config = dict(
    n_layer=12,
    d_model=192,
    n_head=9,
    n_kv_head=9,
    head_dim=32,
    d_mlp=384,
    vocab_size=512,
    activation='tanh_gelu',
    norm='layernorm',
    norm_place='pre',
    norm_eps=1e-05,
    positions='rope',
    rope_base=10000.0,
    rope_fraction=1.0,
    qk_norm=False,
    attn_scale=0.177,
    bias='all',
    tie_embeddings=False,
    parallel_block=True,
    init='normal',
    init_std_qkv=0.0361,
    init_std_o=0.0,
    init_std_up=0.0361,
    init_std_down=0.0,
    optimizer='adamw',
    lr=0.00203,
    lr_mult_qkv=0.7,
    lr_mult_up=0.608,
    beta1=0.9,
    beta2=0.99,
    lr_head=0.00744,
    grad_clip=0.5,
    warmup_steps=280,
    schedule='wsd',
    decay_fraction=1.0,
    decay_shape='exp',
    final_lr_fraction=0.1,
    batch_tokens=32768,
    seq_len=512,
    doc_mask=False,
    train_tokens=140900000,
    steps=4300,
    dataset='wikipedia_en',
)
Each number is 128 + 32 x the weight over the matrix's rms, rounded and kept within 0 to 255. Layers, rows and columns count from 0. Numbers have three digits each.

# o: layer 3 attention output (transposed), 288x192, rms 0.0274, rows 123-127, columns 0-95
# v: layer 3 attention value, 288x192, rms 0.0373, rows 124-127, columns 0-95
# q: layer 3 attention query, 288x192, rms 0.0452, rows 128-137, columns 0-95
# k: layer 3 attention key, 288x192, rms 0.0448, rows 128-136, columns 0-95
o123:144179122057079138195141128133105112183150129136183137144139143146120125121101090108157142065118155119084089128081137052119122134141101136155119118119145079169087127080101141111181125153108160064074138124144128088159161153104151153121138168166115136075139102147122109129088147106096140142
v124:125110172176141141142081149134171072152092110135109109137099076150127128129151143062160159106084134125130185110163077153115164113097145111098124151096155093096180143119107165203136174156141073098130147152143148152097094134108125107144152101061145067125034132156113108113155144123097129080
o124:162112115121091112121130165136093061203218170110157131135158156104100150147107131177144122174126106121143124099157153086140167095187077143160099094170105145144082162138152182071169091091103157159101171101144123091143116138101137122096136114114125150090164185145058123139169114118126091152
v125:109178098130120141120153117108133157191097169141118083106164114171097075124099141145128139151130119151106108139101095096139129166136113122145182136091146146167154163139152069072125179083109117132103140057141149163166126107116117129133123083098140103135125074121076142127121088214168072128
o125:114161104135150132129144130092070168105103151109110090069149142110106166128167121083078165067115135090104153153195175168128101120147084112136090117107092098152166117132135144063140125123131134133156124179114157136127065165141141195109170204106145133090176154076212109068129140178090167118
v126:157115153160160117066136090059145129132085111149132165140101146103103093160135160071147142154159215116167072138070109088095082165138099136170162131120133131108111079082136156129074109114108119161100082131137153087133103137117111127125106088114118128099176128107107145099142132142160149073
o126:123174101120092104176109133117096187120103110196091119125122147140146090082104125105097117056186176128107140133140159203061071132105082114134124115159144106129102101114102107146142100148159143097103134168093102135121147172168195159130153172134118132142158099112189077133060119127109066131
v127:175150142122152097121097101118090102086118086107117089127160114100108123150077158137122152147069152080100144075184140135161145078133144087096102106060100120092134175148144135169157060099124132131155108118147160183115113165121114143145153156146161083139098117100134158132203143082103078178
o127:145174164110090117160135161097076079129146175124120139142110121161132115120189126203128128202169147158119147116158167088102120069156148147120119081147112085129141159140116106122164164143108094146196128127181126161115141183101110179104126161076109137098111162130121155136103093112131105139
q128:162112150153099105133168152102138109116101110115243087171122131141124111162146178040130143056143073152145051116096123108108077114143162112121135111212084147086111135110179184143124162192079116177081137096133113112164111112147022105101104129143143100111127128163093132135155101103146105092
k128:161136082131163111160176065121105113086145110151060117158145144145103147168212089139093183112165111062135149130147067129092143028129078139132179097136105123075070155092136147162109153119172136141065190075188090168129161109124167120140154123138140205057100199045129123135096137201138117103
q129:069153177180163110079090192104109106173159125101170120148145129135129117092076114181188153135164097117126116163158200101112130144115102149095125064170103140150154105117162150066093133118113117148132052115055154129112065112086191142146163132139136140190132112086150115114081144166152124190
k129:118095096126100071152129119108164087111109083112116097152068129170073126109158162121079148097109152088148148140146131112161103097150143203159148143117133090116111134169150113159178094135133110122122141065139110148175125101132169116134142129098102064135097147176122155141131103217133063110
q130:142144101105130152127093120099103091093129143130133118120138048159128119137141072157159089121142095178064120191133162075130134139079104142068124098114067098169116173188135133047092116108100169099130077154090117179093158220105208166141120178128138124179104120117148135154127136127135160103
k130:078099123196095126087136189152113136106106165101123160088124139169104101158111137100147124124147141128130136144141129218176140126129112066119114158095098098135145182101095098105139083142088071102142065129077141145149098090144103116112109148139146115131172170179145147102207083080146142121
q131:131115117058139144101161089192124131108211121203069105066145167143146096112106097175137145152148143100149171115143162157106161126153107187108078157085103135125139150139069153142123094091153131087134196154170119132170126185051158127126113143097129144132105109058135151121142137102117120149
k131:133129173203120141084064164122106157128093171086159143125148193122099108147074103141124116178085175180135106101146222135136145119164128123109138151156119089130179131178111124139123155122086088173144057216104132131066071106104077131104093202192183113202113090177178152128106171106093194156
q132:100094109129089149111096139089078125087127101116183121160139168146084172078202190062097128128103145115137135128110102149089132099154075136056152124139193138129141117097138155145098177166116095123159123098111110136137160072123060157142131134127146090120185187158077144144129110158143119131
k132:171143101152171122153146105085131143119142091148113094175079145131091156118136132135222110094190166140076140121172088105114143186122116151137143142113113138106073123078129132153138149124130120128047126114164140135144152183175181129176111126108079122137076140129107120128112123172129110089
q133:079096153106172189170122131159172129160127158140080153108171043148116091127068051179190111152120124166096176171149160105115126201104073162089152116068186136172139171160085137077170045104145156145127085139053155199059121188160249136135088129095113135174109105128170134121156133106133158143
k133:073189192150155081129055219134149101103095126105126094066193124122092101133078127095159136212109155129150167061115129138121118151188178135171098124106136105142153139200143164138171140117096198130071073176135133152056096128118070147128098219134166127149191109132177128132183107141092103189
q134:093088097086056141154169084153147115091113123139164142149094127102114164171148154045084081127128104154168139101124127090116111126120160117122164130180125166086127089133136151110161157193131127083073156111109106104123161075152073110134165106084131142093155144144179181119114131125119072132
k134:133162068077138135169151039132129073105133109117186122146031184118118142125201123149059142094111128156118102101201098146156059115110135190097165147128123144107149159111135118176096160147153085103180166112146132174155171113162121090111185129157105165079116155119072136146109159195116075167
q135:172119105141086114113141136126128138118078164119186126134113125150121143131148153115162107074150092117102117071111133125130163106177155115120129153212090136103091146098157159190146192155103086154113114131137112088125104073168064144128144120148137055120128177146131134124127071188135082119
k135:113154158057191178127160075067122120176164142143165114120109180131119126103171098105184168088146154126102108118090084122163120103122096118148112143113137121138079138177132101168102136090138111109147155028130129172168171171166126093143166114087122177096143170106051126154158141177155094102
q136:159116100117078153137147097105153134061118120144147127170132155111099138123169160054097139072117121109176172121099101125096117157124174110172169082086105150082100089139191191162102206191134084097082192159105116076146094104193072102122136118098167155077117156101127147089116100163153094125
k136:119175111066138131154154094105092126184127106108111143183098163177099220164136142146176098065168117100137131111163099120115130056114120134151163110104137144083132093107145162156144165154146129138094151081151109183109080111161112099098202112060092126093101152150055163117115168177137085155
q137:155147131137087119107108144151131125130085149092159160167159149149081126130174169131119130047164131176117081049079096152124072059140112091129126099132109169134123175102141177172152160165067074176125131122125132116118154080127088104095114148140119076119149123149128140131110134178137131148